Part of a small language model's weights.
Size: width 160, 5 heads of 32, 8.21M parameters.
Architecture: LayerNorm before and after each block, rotary positions, biases on query, key and value, tied embeddings, normalized queries and keys.
Training: a variant of Adam for these matrices, 530M tokens, 8094 steps.
Each number is 128 + 24 x the weight over its row's rms, rounded and kept within 0 to 255. Layers, rows and columns count from 0. Numbers have three digits each. The size before them is the row's rms in percent of the matrix's.

# down: layer 6 MLP down (transposed), 320x160, rms 0.164, rows 31-85, columns 0-79
# gate: layer 6 MLP gate, 320x160, rms 0.158, rows 32-85, columns 0-79
# up: layer 6 MLP up, 320x160, rms 0.17, rows 32-85, columns 0-79
down31 085:126146134167079110130141103131153117145122120100141168166103132152088115176114140132123100105115142153157129148099134107092153144136096183110117144163139114120092105095151108151159118150125109089133138111128178111145141166147122165137107141
gate32 102:157107097110104121148089104120110127173135114143184106144160124167115163164152122146139127129118148126178081135104142130136113134113148096113091149099136131112119142101130130140154144183096142122123130098103104167108138139090141169116135098
up32 100:139158144162111091103148101121146128097150131111097164121143131145124141099093121102135100133133139124106083121144158165041145102153140140110143105069127131119079098104094163145108156157135141104110141147124163099138130130196142130148105158
down32 099:112099142128120140121112136112096155178133122153094130136123144178119167104109119135119119149138108136147171120129170131156104103115067120153157140108124157132142111092106161135128085136141131150134137132103128122133127111100123114107107112
gate33 093:145152085104098088130179108132128128115119131148158145137120145131075113134115158148140094119130113103101121137078095121182156180161111108120106151133146152147108098072131144111121118140125142148125110087162149134144167161133126096103103128
up33 105:138119159096115130147148144103117114082158121107126149149146116144123118089142111106127060120105107107112154133118159132137126126126106148107084125092132098093106120139166132076125175109119150115112140109164139109140143183129115106087141101
down33 100:129136149162114126135148147111127123098055144102107146168140116172137097104114103135138154092146151156137132117174123119101120131143131158128147125127068140144175067135143129118150152138100063138093145120112095111100120145130146138134141120
gate34 100:105131099101141091115145098174133137128127101160125171108112096138095181122149101147141186121141134123091142110129139127138168120165109116137119140116131127109150122112114102143144114130090151140148126152107130152154115105100141152136146114
up34 112:106108105139078163152120142118134106159110091103143103058143149142132119080141175094113134140067120141127160158121107160132160107135091153122131131087120141134167146119139154133119139121135146148129161116123128141098152132175105122135125091
down34 116:106120121106180128128109124170121125126141116155082100155108141130108124160096114124135111102146120148152125106135131108111132105128124120121101133121156124097155112178150143086124134135126112148145113128147103187156143106131149181111192166
gate35 096:146148112146162091146114086130112146138150126138134142138125132126104128190141127149096133161106129097141106131126062129154153124139137100167130147136151107146112115111121101173125128120155145109127076157141125122193164129118107123120162158
up35 112:089136128084124115090091156161124111100115120096191117121101115189145136120124158130160136164163124121140110131123168118107137114107130134112162116123167164118138149153148140111147089131113105101115088134129155152129136160130174123145159159
down35 109:105140108161086103122132074131135175092151132133130127106104159113141135093157161083105130120164096132136150154108133164133183148125131139158149146130111106148128128119101121187113126085124126109158106126095139089100107116093135091124111142
gate36 101:110138151137118128141118102142161167121123136142108113104122191184115182136109090126138135130159137117149129099152081143152149159148105094132152155126130120120121134080155136098117159104143139121162119135135135127114073098136134120126154115
up36 096:126137134153152123137169109123139124130132112151133137128117145125128105160193104125149131125146142086189138106107129137100116164123153105082141088132089124129140146163151156097160123125123162138135121066134112108122122134102085144109107147
down36 097:138106099086137112113117113171119112139130133126141127145117111118117137107096153181177122129097089135085144140132126116130168106125148158138150168171148143111097099136108117130101148143110078096132113153092139135148165134145141169133137113
gate37 096:116153157169092110158125158093099085132093140161149130100132138149151154133149140087139141090130157187127128110179134099124078141162157116151120106156143089180112129090124150128106156161117110154134138110092130099112099153139101109127105121
up37 090:109090102108165117107103201115122130136130084104140078140176158152168185151164113144135149144127132130110129157107152100132122124142113169134110136138154124118129132139123120149149128172175122128097129155121116126120152136151098131145144130
down37 093:151137137177114086121153022200138085129109144146130160103103094126132134126128141100113106114123116121131134139123121122142174138139108138107134128086119149147116150118161099108110121097076132114145135124141097141143134113112163110088122153
gate38 099:120115131158176101133080148120154100136131107158151112147131138139117093128132129173187131137127145161134143114122169098114120143118129119109095104102117164128127123162105127131161144146116126152142135116126189125123111154089127125162069101
up38 093:077101125106137140137159182127104135161128107129129154131125142125135116120116146119146118101132091078116104126103156128120092137115124137120108145116108143120180130147156153119192121172091075125136152174099118121136145180111107172128131129
down38 090:112126145093160109109104089101134128100124112145140151125128097135126138173191095102107116166144156182148155131129133130142124116113156130086175106148084093143138127147095125129119123109130139139107116118135161125128132126148144111140123162
gate39 097:073147108122160132106130092136122136134130113120152103150107121144089127137099126105092095082133129128147144156147132156145132182100128128118143149085135189189131171138077105127108156121167102131131085085109115121145132125153139155155131113
up39 102:089145111081096123126155099123127130109161135123151106153131135121138145089122157080099092158117130131115150150144163123146129130059137118131163088097140138103125095151144077125152157135105109136130144119099124062129153166121153136118095134
down39 093:146114152192108119129136148136140190116119154121109143147077145113144127104154154176140141113151121166143116084117100057089124092183109107116105120162128114078139104137139139131169100112110169149140114158126128153117134132103123098140151131
gate40 098:107061149140139144170128150097155114112124147116129131102122177105111145137110142103107093105143140117149134106117131183132122139163115112172135149124143115166126134082144115140170113144136143118100109174165139154101114108134126114097083152
up40 097:108121138174143147096125131121131145106112117147125128071121121129156141139168094105144130146053158117076158133132123114153125127146155156126133071154118145111127095124111165115095159137137117104121119092095129162087125128095136098142139089
down40 097:113109090120175165084134113136149176108158151124135163142101152122153112119162140105115134152148090141160127150114116134097143123113142156125140165108165129130167106153119081140139159113083109137092145100129125096181142167140157095144138162
gate41 099:141120161134170129148106078143125148124145140097155080150141145129105153126106093065105144149131176133141101133142132110144138126152120134140138103155137098122108108092112117128148177146147120148099137121104161139109141079116158084099123139
up41 103:112139151117130139139099131176145130100094161140120117135103136133150143141115114124145123144120139183137123105156122152108130109158142147134157109107146151109092154118057140119130138127108127132143107080138126144098146150095123111103135138
down41 102:143115100105118106088148143077145111135120097137128178117109139142150090161171156186115131078134111099130152110141139135111147113082148136090099138097094129121159141141132115131105079091119126170144111120147128089126118158115140173146151110
gate42 104:174144116145083147172135113149134121122163131136127106089109146129102152121116122113137102111103162142111140098119113139105111130110136128134114119087133129163075086110129156160108157142106141140136172156145150112133125098107152175113138120
up42 093:127096134101129130147124090120150126167113151112115146138114106146137117125160166109061158144132158106123101112128093146089160166161098125100144049135148133123149108120145131117123181146132118153197113092138121131124138153077118146145148119
down42 095:124146086147115124093147145114101111144085115159139092135133136103161156126120113154135136151126077093156165188145137130182138112113131138146164171139124142104187139123091107102097131110120102120121104136114112134142117117186136081106109140
gate43 103:129118091087143128144139135089142121132123140093104092122151132107090122130100143147108159065119101111129171099150082170082113147119148135115121106132150154164197129096141154113118129141150167160154139158124118163123090101141143132144133120
up43 107:133165189159118143139135132104106132137134139161145142154106142139119125125129105124131121127153099144129090120111117128110150140157135149110080183138137104090100162088068143131074144127121132148126151103144140093141148146086112156131147111
down43 099:088164180170084158144136115142114110101106107161140157168109152171128159158147117168129113141149145128123106174109116109132143165158096131149114143108126121118116088150096111132156102119131135122124167108151150107134168135152149118120110134
gate44 105:175108140098123102143105106191145167155128147118119041106105160108118090138118123124117118128167138147175131124101103137173145136115199129146115123138157162128134096115129138109162129138158156107142106131123121132139161092114119109102130127
up44 103:131146138153081135150113110140105109102108176122111125180119100108138173134120125128124131147112123088141133149174160123133110121143084100127097135102161151128096156134136142118106124105129121131112171111082148129135154132152135139168100185
down44 103:132100122149135069091133162110168163133115126158171118104123139116107126120130142135122120097137155134130143108080149109090122132090154150102131145125097128134127139154113113146133158131131112098154109105148176118145150147103120169128163156
gate45 098:168137132141094098093129153117133115131080150124113167165105114126129142139113112140163119122198148151150125146170107105114126146131127143145149104133111138135138123166139129088094081139159104130138090155159147124124117119141165114109172152
up45 086:113168121137123160165149134134157135131161131132057118131162137138185127121075111143120128109109087097098156127100069171150079144118124106178133126153088146124116129142140146126135147121134094125116157132134100154092145139162114087129097125
down45 092:145103106108118093105131142144071112135098120126173135117116150123088138103113136124148119087125128148144086157145179096143180104162120166115139160089124093141165116112145072089101144163147155137130105107122111139161094124145123176134146090
gate46 112:153102128125164115119162161098175169129106164163145117144147136142142147159054155125151120087144137110143136060106113139099190122153131121130126113113125119154161135121133151152148115145159145128159116085125101180121119125109132139134115134
up46 104:158108112109127061125122128135110125135113095145112095124116102108100146122141152155133157159119122152107173111071145093145137154113150113153156125137119114113110138146102110154168133138091124136137130148100134127137150124100135079128112110
down46 107:096117107107174130146185130163147092120119155163134140138125113113097136171108141148103110072144119130109106115155117122114145096136118151111106098091122106096184117135125160083098091136143114131141099114131116143134130148172082152119163153
gate47 099:101149150100114129147137125134123135112092120138122123112168113100147141102139164139126118123166151126090106128145149143139117098120118111136140094146115104118098083155128106094138151145122095132153122108101117168135121085064123136086136150
up47 091:147090134120127115114101127119151138131134130077148125153094146098114110166139101135156079132170114156141150122094101122141073128134137150128165138146121134156156079139106130098119071159100099121132119089157135107113141151149110108121149145
down47 098:113155099186136124142135121135118132102128127121096122094137142167167123091123184137140140144123116124139107149154098119149168145144084117159071130150140136104096147111109132133116158114122167148156153163090133141144106113118125134134142117
gate48 099:131103112121169169125076121142129131125150126100146079102121139138145153142145123085116137121141150120117156156119126126134140131111128132107132170136149111094149179140141138121165104121132115088077176142115135107140134083152143138138125170
up48 095:125150104118111109112140123111084109143057115100152134160119115135114131115115112140156115094138136165151124118142123111107116125114113152110139090163116109126145069135138140087131198158124130174139079088120119121109100184103133117099134102
down48 096:117107137125141172115112108125188168110152113135120122090156134154158142138163130101114148151098117107100144132118093163160145141134125097162126160120100120132114159121130135159146063110116109112130176165103149135101154080141152126127127143
gate49 095:135103103157155159142180116105093135134127129149115068162165093121150077150116129098153132091135124144150133100142121099138152130146142108163108119094126173163073135074125146131113119146147137148153184125111103131141102126127106106160096151
up49 104:162136148083122078092105141094117151154127166140151144170109104137117128120127092131086162155119152112159094126087130132127133135158140130150107126123157074152078126096146129149091122156075153108141134156152108176156113117165135116117126070
down49 106:145174141133108148137128120127183127114105082133107111106120147130108126104114190134068121130145192153094158140124130115127136113130133142106099122120154145126113144141132111087154106104147154130125141124161123115150100095111112096105169146
gate50 108:096087097146112137115082114132146116117162102139113141162080144124123124153121143140166124099113133094117084116116132114155082156137103144158110141124118129168108137138120143127143146117104112106125132132114143160178108083163127134131160168
up50 104:133138112084095148037132061149101120164129129166138155122118097097103148125112137123094131118133126157148150179150106099167134170127087178131093117138135140163101117104142109134155132126119138142127127161126110156131124105116099119082130138
down50 103:100128155078127127147151137100121083116167140134152137099134161149148128100184137141155099102126092108097108121106165155122139156099131117094136137103114122123098120107152163100130149121130102120143140079111125134178138138152124125152122189
gate51 101:137100100144096164124148138107143142096092145176171113109128127067136145119079121128134093124104134108209095146118131113128156143111128165131116179128100164126083143109094136138114161131137125131089133136092144110121164132119119174190108126
up51 099:092113150086121085169143121149114106136102147169152136105129122129157087121123157187130137124108164115115091129170145102099161120106119109104115088099166148151110109126194089142142107148125149154120157140104082151106130099099101130177132136
down51 103:136093116149120167133110125127099127116138116096132101123123148100166152146110119107143154092111091180098162123104119117102141133126179113144142124174130161148144103121138189133186151136109085106148116135127164125137182177142103169157109168
gate52 100:109142139120110130143138133081118136141124126107140141159136108077122142175123099096096151130130134088156065091103121086148156148126079142109113150140193173142146123107139113165084072133133153152143131128165130137163126119143122080168112138
up52 106:113123175140147101138125077137119119105124114099120095113148139156124098148134147144126157150154152144135147131136142144140125093117129174088096112161114130139147130094128111118136137150134165094108146136127143123144126134092121138093120109
down52 110:090109124146119146131110134139112118117164134146113129097120097149114168139114158166133149144127168101095101111115142173160147181159122095083137140127153159167140131134143172102148081093126182130099146112143147129138127091118076130117164140
gate53 110:169133134153112169096170134114117098131131143142136086122100118072092146151135139134107096130108117115133074109113110104126119095137160111117102117141118150134100144162107110111117138160151143136131153149130132086157096141127088113149119112
up53 110:140130153143130121093150075107127118118109117154155099096122090145098155105111113136106124136103136151134051086106079119097147137117101151103121125132111162161122103142136130134147137111117159171121117169152167113127110151123145174093138156
down53 107:145158150101146103107138162164132087155147168126165109142144103080075148109103147170142141137146131088107143098111111142137160088140122110117163157100112146151119127105103121098131118096161131127116126145133123138163138142085115144139161086
gate54 094:133141130162147149112103153152137154125112148119110111131127168126131135134168127139104117094099136147087108129108137155110161170161193147151151134136103135113128122120148163085063134106146127090114177134107120124189161110113135104120163115
up54 101:093146096136135112139143139152138130121112144191098112095105133107168161132118109107145136143124112147143120152119089132149126159132152106173183093128142104143112157131096155149108139096144135148133151159101112113113116096109116130126113120
down54 098:110137101119129131147111147147150128142123151123169129119133160127128096142088150143146110139132125129119126092123115138135146164085128154139114108137124141106117161130164112106101134143138161083184143131157121116120136138112111172135119142
gate55 095:145146112138126104145134136119139134113096135122125176135100138141125139098162131100138185097123130133171120126054138164108102080145116115088107109142140124089109195097120097134122103136136111146142141117128126117130134148071099141095114105
up55 089:136150062111147143126123096142138125128123111114172191125169128121143118181109131132138128133158097093130102082168147114135150089090128118145106178080167126080112116125129130121097129126146126133147137103113156106125126107112115124133186113
down55 092:131102155172123116150147151135127129131131110172117082121122084119125170097115112121159124154138112147116180172152126097130113199166107181130163136164093150150184088132135122142141134115132108089092122143142121162117127121149127141082120124
gate56 103:135099134114108172103142099154112116141090134135134135132113123142119147099133145115144102117165132174086114053157146132131075121131122118103107115112130136094117156157130093114147147131099173140121128157115093104147119121106185142141163085
up56 091:136109111112079127119116094170129132088118150156124067139104163122098126130146140149106104093116161119151149112135115126135095106120119131091101092084107156133134139122113087104098169154137169129132155114157122083129116121130127117135118127
down56 091:125143132170150092112092174139126134091144126139123145107131149113159107114117142121118148147105103101176114191119098106103179137124125105167153175110127137108104080136137153159121105102156065166149103116133175182105123141152117129096124142
gate57 099:111134119147143157120118109144161154153145123150089075141118135159168151143113145155146104095145105136126100108123076174093137150104084117160137125122148106150134130126136169132109161136114123139137147126150110194160133078140106136160112106
up57 101:147090119107123126075133132119151160095153137105134121125147156143112109122134141117162139133123118112117166117114109127172163146091099126108118175139138106083110157128140123129161109101122115162143142116103143160131202167133127167114122062
down57 104:112119120109141129160136151076130144101118137129102186156095093150145090140123141144100134129132138123152107143193118133117120143133104182139150100149123148135098137133111087137120087127103129115125109131159114080094098145116197100145099106
gate58 099:119131103164118138143139122134085137136127112146097114130165128061119097128087102128071139174116129104172146115118086139112118117116153161124114159160113130149116104122129137112171104171108137117125176148103089133145121121157091107138129142
up58 112:123159145119110136153157133136102122124112169144125106156110086126124088117099122119139139144103096118125146113120118136136096175093129170121134125128112123119134128141135108145183150159187091118111133151076110127087097121084115134079111107
down58 110:102088143111138143140125107130130124119140124096129119110125098177152160144163129088130138096100158137102134123132140168123104120139128111125128082129097117153140148172155099110127162109149129162148075129100135120095171148136140107105136160
gate59 103:159158138147142100124139163146085145176127126096201113138124154139148116155120143148135099115152155123144136083121138166123138149122156102131116098138123136172144114107114112136135076200172138105142161117085125121136102174119157139155158140
up59 107:156120146128150147175129102120105125158119097131113101139120094115127164143110165123090142155127106121137150194106126073129127107098103157121132154143112128131148162098129089130150125131139120126147139155140125129143124158099143081119160144
down59 112:111136115157148142144137136142163144094129122129133138117138136101142077139144212125136123119110113141111134131188133173135135083107148168142176098148099103123119129135165106130134100125124150134138100083161180127109148159145128129084141148
gate60 097:126157136101145138142145116066171127164114119066129150131136170141143122094113107095099092125125161117133117118126153162107132096108152148145152093139145130123134125108132182138125135082136157097132120090115109138108152147104123078138130098
up60 096:120073110126115148119136138115112134114115105103104146128108112092115115141123146132151160137175159079101119139123108114132094105109112104118154114114086124133143135145138166134103184116133156095150123078141101153162126136128156148099138093
down60 099:167112131151135112117059141165104113142099140189143175117161135122155159171147144139123155123129084152135167166129145133130138144186128137094085164123110142132107116130083092135114133177160080139096127148144085132145118124125162141104141169
gate61 095:118094122165129152098123141156106122094114133162156139119128116068114137135146147095158147151112174110178100130092113146160164146120134090123172177136101086145118144083134092138164165117160140124108090146144106182128148135137130137152080133
up61 098:162095119161108174133135164136145120113128135164138172131151116141126128083120137150084148114113130149140125115108109138127119121120103135127151103135115164093153121084127127135168164136134113125126154188091133121089113116104141155189103150
down61 094:124150145121145146046095122151134048128109123099099078150105134153156102114157143088118095142111125093135183115156115108105125109123139174123123113126168136138119085116132133144144118115085140130204134117135130138139132130104142138109157115
gate62 096:152142081110147133113131146125159191094135112122128159148124106163098099136086125166116129110105126152074117143150099131132156105126139082147126161114073128140098103105129148167124117150144136112126188146081147109146155086112136108159173114
up62 099:119151113153126136152144092104125135111097150161160125073090162131153102099150080093071163141119087159186167130101124116106123193133142141129126153150127121095146147097114119127121112109103133127127102137136136077107121165168144170172125133
down62 100:146131149145112103145134149111106085144170134122102157149127140134129160115141109096096130124155141134153092127107127161123079147112133160125116111140116116102108148163137115113111163126145160105109136067163117109080088096140136127135119105
gate63 103:139125165113134125144149131146160117151167129160111123124115150087114107143065165131116135110133143134135049116129144118156165161135102116134119139104093156135136133127140148125135125111169143085163125135125119156151124125152134102103159098
up63 097:116094148102137143123110109119114127142183128144114137079109138163118105115111131130117161121130145101086081156126142129110117117146124116138149146114100133110096153127102133134098157135148126093137126135130123122163142141111090165128149153
down63 103:117171035171139143153093141156091127083087097121144118116143117131171133168141122138128132094128097109156144141164137124119128113135147151116151139110114132146128115125104126133130138140103129185132110141143105138133114131155128148119129173
gate64 096:139131146129115155128146166131134080159107120117105139141107158090106120135118165115087127130122125114125107126148140154115147137144113104082088139068080105128156161169096159112118150082146154105137128105082114123149125115130104116147137135
up64 092:084153115152157090110100188134077154115106110130109099114120157113160123106111100122131143123144142098140144131148124137151145085122116151098159150128156082113168162099127163098162163129138125153148150104100113143111181098114120122133100120
down64 078:152075123123128161139142151110154187130151145129133159131121146153124121104103119152110082100102121116123086135096134103123105124146104117138112128146130156145074175120108128140093154167154143156121162123134151117166125141149106104123124125
gate65 096:135110141125170099112098056163170137115119125154142171124143101062124152168158160107139127129157114128131148123102115114141112152141077081155100157145113116125109120097092112145153131148104144121182117118117137101156149104159133124133137140
up65 101:104138129151129094149132127095104130120137097157097167113138159099125125059094148111096095154114133095101098159113138124113126104115082107153120107139089098138074134111153098167160141102121116149163144100113124130140111145105145108142131132
down65 101:097145101133131150113156124145139133138082167114152123134141104132113140132163141140134173132152168111134121072173088111088112102096108121178148125128106123132132136129108090111158160096124117124126146155118155138098135152097160129161135122
gate66 096:117092169165160075163124093123133130141099178139130125149129167123130119138140156120163118162133175131132146127144162132143107150161147135137164124134131087148130076123161086132110127127148118168145151122099103150122136142122145101121091109
up66 090:144192142116107133151129088144126122165118146153126140083151115120123141161145128136122124148051106139108130149141136105076115119126143093162095178141160105115172103160112125112104121117109138137114155171131118116106104097133175130137116146
down66 087:154084094181154133095132129147172110170109096123146102152124113078108137128093154124174113091163181142133078079136116140171174150113103140117121114143110154116100127127121130135108136139144172187131115146169122131120151117144111118130120117
gate67 103:127126131173137113080148198138147125119144125147132110128137148124092126100128132150096161139112091109130112144109141132095173115122159165093126177127128138129123146148095110100130152119136098119154037159133158130147125165100118124136151093
up67 097:071127144108112099158139108162132129114120138142144098123096146117112066130159104123137136102139112121137152132128151139099137091153170147116136093110163108129126101109102096123110182154149110117132128144154119141138168142079106079091117116
down67 100:130115105103157151151134107105114140158122154088116161151138115110126145159126162118121086097175169139149083115159115145135134136124113124131102096096130111111101116100138160123154096128119175156119158089145146127136089116116143091141116119
gate68 096:111123146147115106117110122137134135136084128149160109095122095127122158134162137102155090151134137167140155111141122127155102084121115174100112133126177122141121130089094145122150084128150163142148137148116147123098089110125134163156154127
up68 092:150080120144139148151143085137147126135084100153163122097167110114143137138133120137166144106113147097157147132147153129117123052142127104094098144110106120105142108141092128145142154112129156128143159137121113096115125093146093178095108153
down68 086:140106121131113114142133169190158156133156096122128107126070148082148148155156143137114110141139132096116087077093094126094161177127110081158132131150125111105161108148121143133156110144187139131140127132159136130114154108132120098137126170
gate69 100:146142162120066103105128130135139139119119113106152174172109161112091119167128143130120130174170107170104158123171084097121146156135143074128131149094138112100154134131100101144124122104189123106145133132117103156138130106119092126178162100
up69 102:158183139126125134119112095117117142122151132134112115134094143101116103107150135124088162134097106112132182170111123130150099123117103120132120132110119113117134223141127145144142128136138084130128136109078105048125167109156099124124119069
down69 102:071135134068136098123118114169125135172117091144165122125131141154156095159090114071166105116106168106078099155125147151093172131149127119138082128148082139111109084131138169076138146139126141163110121129128122159126106103128153136139108118
gate70 091:082113152140091124127127103111120113134115149115108132132109176153136159097127107085198144118147150142150154088187125139165127121142135103145147133145164133157157115119099152124133166118088141124140080142153107129080070151128126127114165130
up70 083:156131063157073138091132100111088168135140148144160157114101118114117125115123123135115084095128129142160103122162085145103175155136099108103155095116156094126102127092121127184135138121148141126174130140140137102159088123102144126113132125
down70 083:093138146118146098156129159135151196146136122112107117157144161165130142103121118124125154135170117092097143149105145118133087107100144140139108124085110137135169103145155143086126123136125098180091123096117107130113161124148113121137144129
gate71 093:125167126147147144129133070131151157105134123125126139120160100125169150137127079100157111122123152116104143130131086131111144146141123108136150145143131137102113100147149138124183182142117140128161089126144105118139135132156160131118107148
up71 088:138131173095117139126145148076128139175126146118134165080149094107130143119142087110131129143140131139119120138100107150170115157104112132154136084135107098153174138179125104150137114108121120089121129146105155112103126141135083136148162169
down71 091:127115112098085153133124101156103133109085128148120144170128143115150139135113142112137161129123119088147134132135140130089158101122115167111103134120130152079077133098140120102100153139139129158138105137136090133136126140158131163126132097
gate72 091:139141156099154116106150126149140105159120115164090123139124120110109152125125145123130106108099164163154118092103117136102145089126112101158140168118174162162122128102082100114130136125173116133190152152146125111154070080111114152129172111
up72 099:120120113094128135115127149099100111181114140145164193161134138119088164154155112075161115086085141144151104093121084149140137113125131098150119141128120123109149110140090128128124147106137101147114145171125088122149111141096159121136143135
down72 092:119155136144114137117105142165136080121132097106137098116134170123144108112121122143099155125147129087114105154153145105129133141108123139075108126107079152141071133158156113174146135118134126100112096137122134122096157185105156139145128122
gate73 098:136137097121128097126122099132167132099114108152166124111121143140098159163143081103121167116135125149160157098077117112130133121152141095137186173145148129179097140083122079174129142140134139128113150141113133113143076089128171114140111166
up73 109:090098116149116117088087101154114157143108123147144096115098154114159129125129109163163110133136121175175173084119097182151150136133144084147127107133162121130097118110081143149165139127125091142143143117092150137114117086130142128118063135
down73 106:090129125119122163162143121105105119141115140163145146130114127123132069092120129139078144153119059112088131137145115158130111133129149110144172146117131112138121161124110105143141136120130062120122126095127200087128111149140142136112134133
gate74 099:126105148157111123137104145095103143097163176095154115140122145134114129123142135150131131141124127100145090077107105178144118093125143082161119148102132129134134135144129138128102124141117167095168167129132107158150155118150131107157110123
up74 119:145137141093152114115167130093093124198130165148136144095079145126132103145124176093112104127127150110187118135131117122115152131115110153127097134148144158082134100114159097088115099165147098147104108119124082122114116120111145110129092121
down74 123:104079166108105167147130147114109120112163131146122132144131145109089142128138144135094113130156123104159103129100135106196115161127082111128111156123165155109123161153107122158106068077112150087112123101115108134160126095130104079113100117
gate75 097:070134142136131131148161108161148130126148107124115131097176142178115170123098142116156129124128163131092135147090088103133120088105121153128138117127136104109093125151146135133142144121127128132161140127135108136128130163050129157184106157
up75 099:116117138135146126127099119155151141137113150091101140138146090121143088148096097164150125116171083150127091160147134159169152108131127112149067150086120146124106073103120130164099143118132115134121130124101170137157119113183134110123170081
down75 101:082132141087115193178130160114097149102134100152095129099132129167088141133133171157115115100101124128127122155089114082130124130153101152151118104096127100119126124128116123122121124127181183133137143112148139155130145124100113144143139171
gate76 109:142139151135171149185124108127148117124126161150101083081103129164153080116085169113114118097152162141093125111136105119114156116180122137150149117084123098118169104099142119086114110101148165120151153107146133198170097104151097155108131136
up76 119:126117162143141096169166116142155082088126152131135093076099111119162137117122168117109134133147181126133133100117165156110179137136158151097144116133111129134139087157084131094128110148146134110129093147137120162133096161128120130085146138
down76 107:096093098106189129140079135139096119143124150107111112139136119096140135186113133149153157099148120113126088122197137124133125093148124105139123136079138119116092120142168127111103089143143144128154144126112098132142145136133157148119142170
gate77 098:141115106114157164093138109103127099158125116171121129113145129155136118120130119154145124092110145103132128133117129141121115139116152187136058185160126130114104113098168132100078119151093114140125092136149151137165118151097116151142164130
up77 104:104109098148109133148118178176116118116117137141104118140102103089158126147113124140156117121095134077102150127171118146092148125120118125105122099127113105139124128130126132110101105158155123167144143148144118148153110184156137149138151112
down77 107:124100141107130153126158160139143150155146106128090132102112160140087119110126074169149092108087102125095129117116125114112151137103156132115123123126131112104116131140136151137115118096154082127150089086085128138119145110120148118135129122
gate78 093:160096147133097118156149136125161134105114109122146142156118120115156167139083180129136086130120153145139143097102149164120134119130098099145120137097137159164138149098155142142099084100157149092104116102132140126153118115143135113146088119
up78 089:130129091150118171151144114143120129099169192150143109165109106110100131157114091124107134136135099128108095167130123112099147156081125149129126072145147116071114127163126076156133160109135141124096164149109151149126185182090139166143121147
down78 088:142107165107139135100149149086107157142140099120150105100143082120141143070114119129135104148124173133139157155110183149125118157160103124135119180107121147154121122145114181100147142132122148117104099158110111109111124114143142105136098122
gate79 094:112154138141107129074138130116079110142124137148147135144147136144072097129068106134132079115107117142148114146108130136122134163127121171161114137123144177171098153100135133112138141107149158134133110102134133143150104114129108114161122082
up79 129:181147147155107090132148147123123096141084140151139113131113107123123093100149128119113118135131124156131184124129144160132112106107157174103116122153139125156129112136136135106130155167131143137131103100104122137138155153122082115106131120
down79 114:097163127094098113157173107116108072133062117133124134165122091114120105091116137117113097163117105170137098132095162123101103126138131156137150119173121090138140149101133117132143164152113112118096103121132117099127117158133098098149112113
gate80 101:138108149124161146097128120157173135107135134070171129123135115094137122129122103117143108140143136151088109115113132103102163133177125144157124158130086142124142150139123160145124115110156147071127169143154087161155153155127117138125132137
up80 106:165041142132116092138106150085140131136123179150131133120119142143156080124105150130161111103135106146166137085131118121111151143100116102122102113131129126129106185160138097130123109194180110163110096115123153097101131063159141123123125121
down80 110:153133158159125133116161116121122127150150118070153101134136119137125125114141064109118145148117145134075102142084130091107163119187143152145167121125144124090135087101134173094145121146125134097125146146124110155183133168117139126129110112
gate81 095:173153109144149108143145132145168149116130165141122177157126123130136057141157122113148131108156110105134110132145101160121146131147083136116119135118096136148145090103107161118110125184119150136104115128144116168132143146135131153126121109
up81 095:077126114091102108083104090164090140119130119164146144173188130116125126120128104108101128096157108162123112128124189134138079089130151153109163105127126129092132141128118109142177168114133107166120119098117167101125133110135147134166144122
down81 092:157151130137142126155133142125149087123131132119068134119103156150121146099182162138127175139119137144164172138100128122090158111159122117104131129143154141157174132096097133142130124131157163117114118093109135153139104143101098144169074114
gate82 095:141123113187131108111122147149133177118099105112146107130138169168117077141148146111156124112133109104163118081113107120141153105118132136097141148155156142147110122135126141120175165150144127117165159152145109138112095117097158148107087097
up82 099:102173143155094134144131169152141123144134113120135132159123102102126177140094094123118113196138160177153094105144105117112103122142170130130123177109135142185155105090146135143136154115116123136141110140113115159106108128134134063111152135
down82 100:168111156153123131151165123118159178094138128153144120136150153128126055122132132103113106105107107129089120144108129118116144168085125136115118119177140146138120183157143114129149155134121130125131159114133099128134157147090105132119075104
gate83 101:137132136100135098095135131130135172099113132131114139100107137115103133179084099166154199092128170141142121094089110132177138137166106110123129139100153173152077128085089146138119133175120125120151109151109118197131126117133127121118132119
up83 101:147154149134134119116119138127171110118135119129078110106136125123141126120120154101084118131112128144129165097124181099120105152160104177155106153125119131129142093123117142099105134096138153098101147083144162159125114087145085157133123151
down83 103:144102098140154112135127121140156149105129081096138157096133111166123119114146117139165133111122127114127163152159113083153133132132166153095161101092127155147088094122153152118153122154105131192136116165097147184135132117118108156100137100
gate84 099:116071133127170154104144146093161131110111171129148120075135174135143085107091158095159111095110151074126116112079108148084139145132124131160116130084138147135108112131106117104076128113155124139123143094183142126103107134131120129111106168
up84 093:105103116144090100123183092138183110104125144086128144129108080144116113096114132123096190162157140136115137134148138109137117130137122125112135160099122126106135131108089130175122095114117160116111144101146140153119102111118115107110175153
down84 098:147133167148158102164116180137084107114165138149105137129151099122139143119108117167122144119112109143107124082143169175135148095169117160110102090163138141152122126127143133089119137128113139166147122121110123134166117118118101136132130115
gate85 101:143112136153124119133118141086158146161149145160129133092113134119128136138156166169123113130100083143112127149112109140167142162143146151103115133099112106117141120071091144148089107124137141078126118132153161147150126151093155145114101128
up85 122:100128116116132072152136160112167119137114117151116183097094079151131179117102163168151153124108106068105147137104123120151148143133137127159101100091140123128139094113138130149114119103152129108103113092131118119130061130156187145136141137
down85 123:093133153136136148152135130095129147128128145103100128103136081129127111109100122097087126140115119117104131161092156092126094156134135156148151123106107120163149117143115085133110139145121148106153110132136159146112107110147155216134097121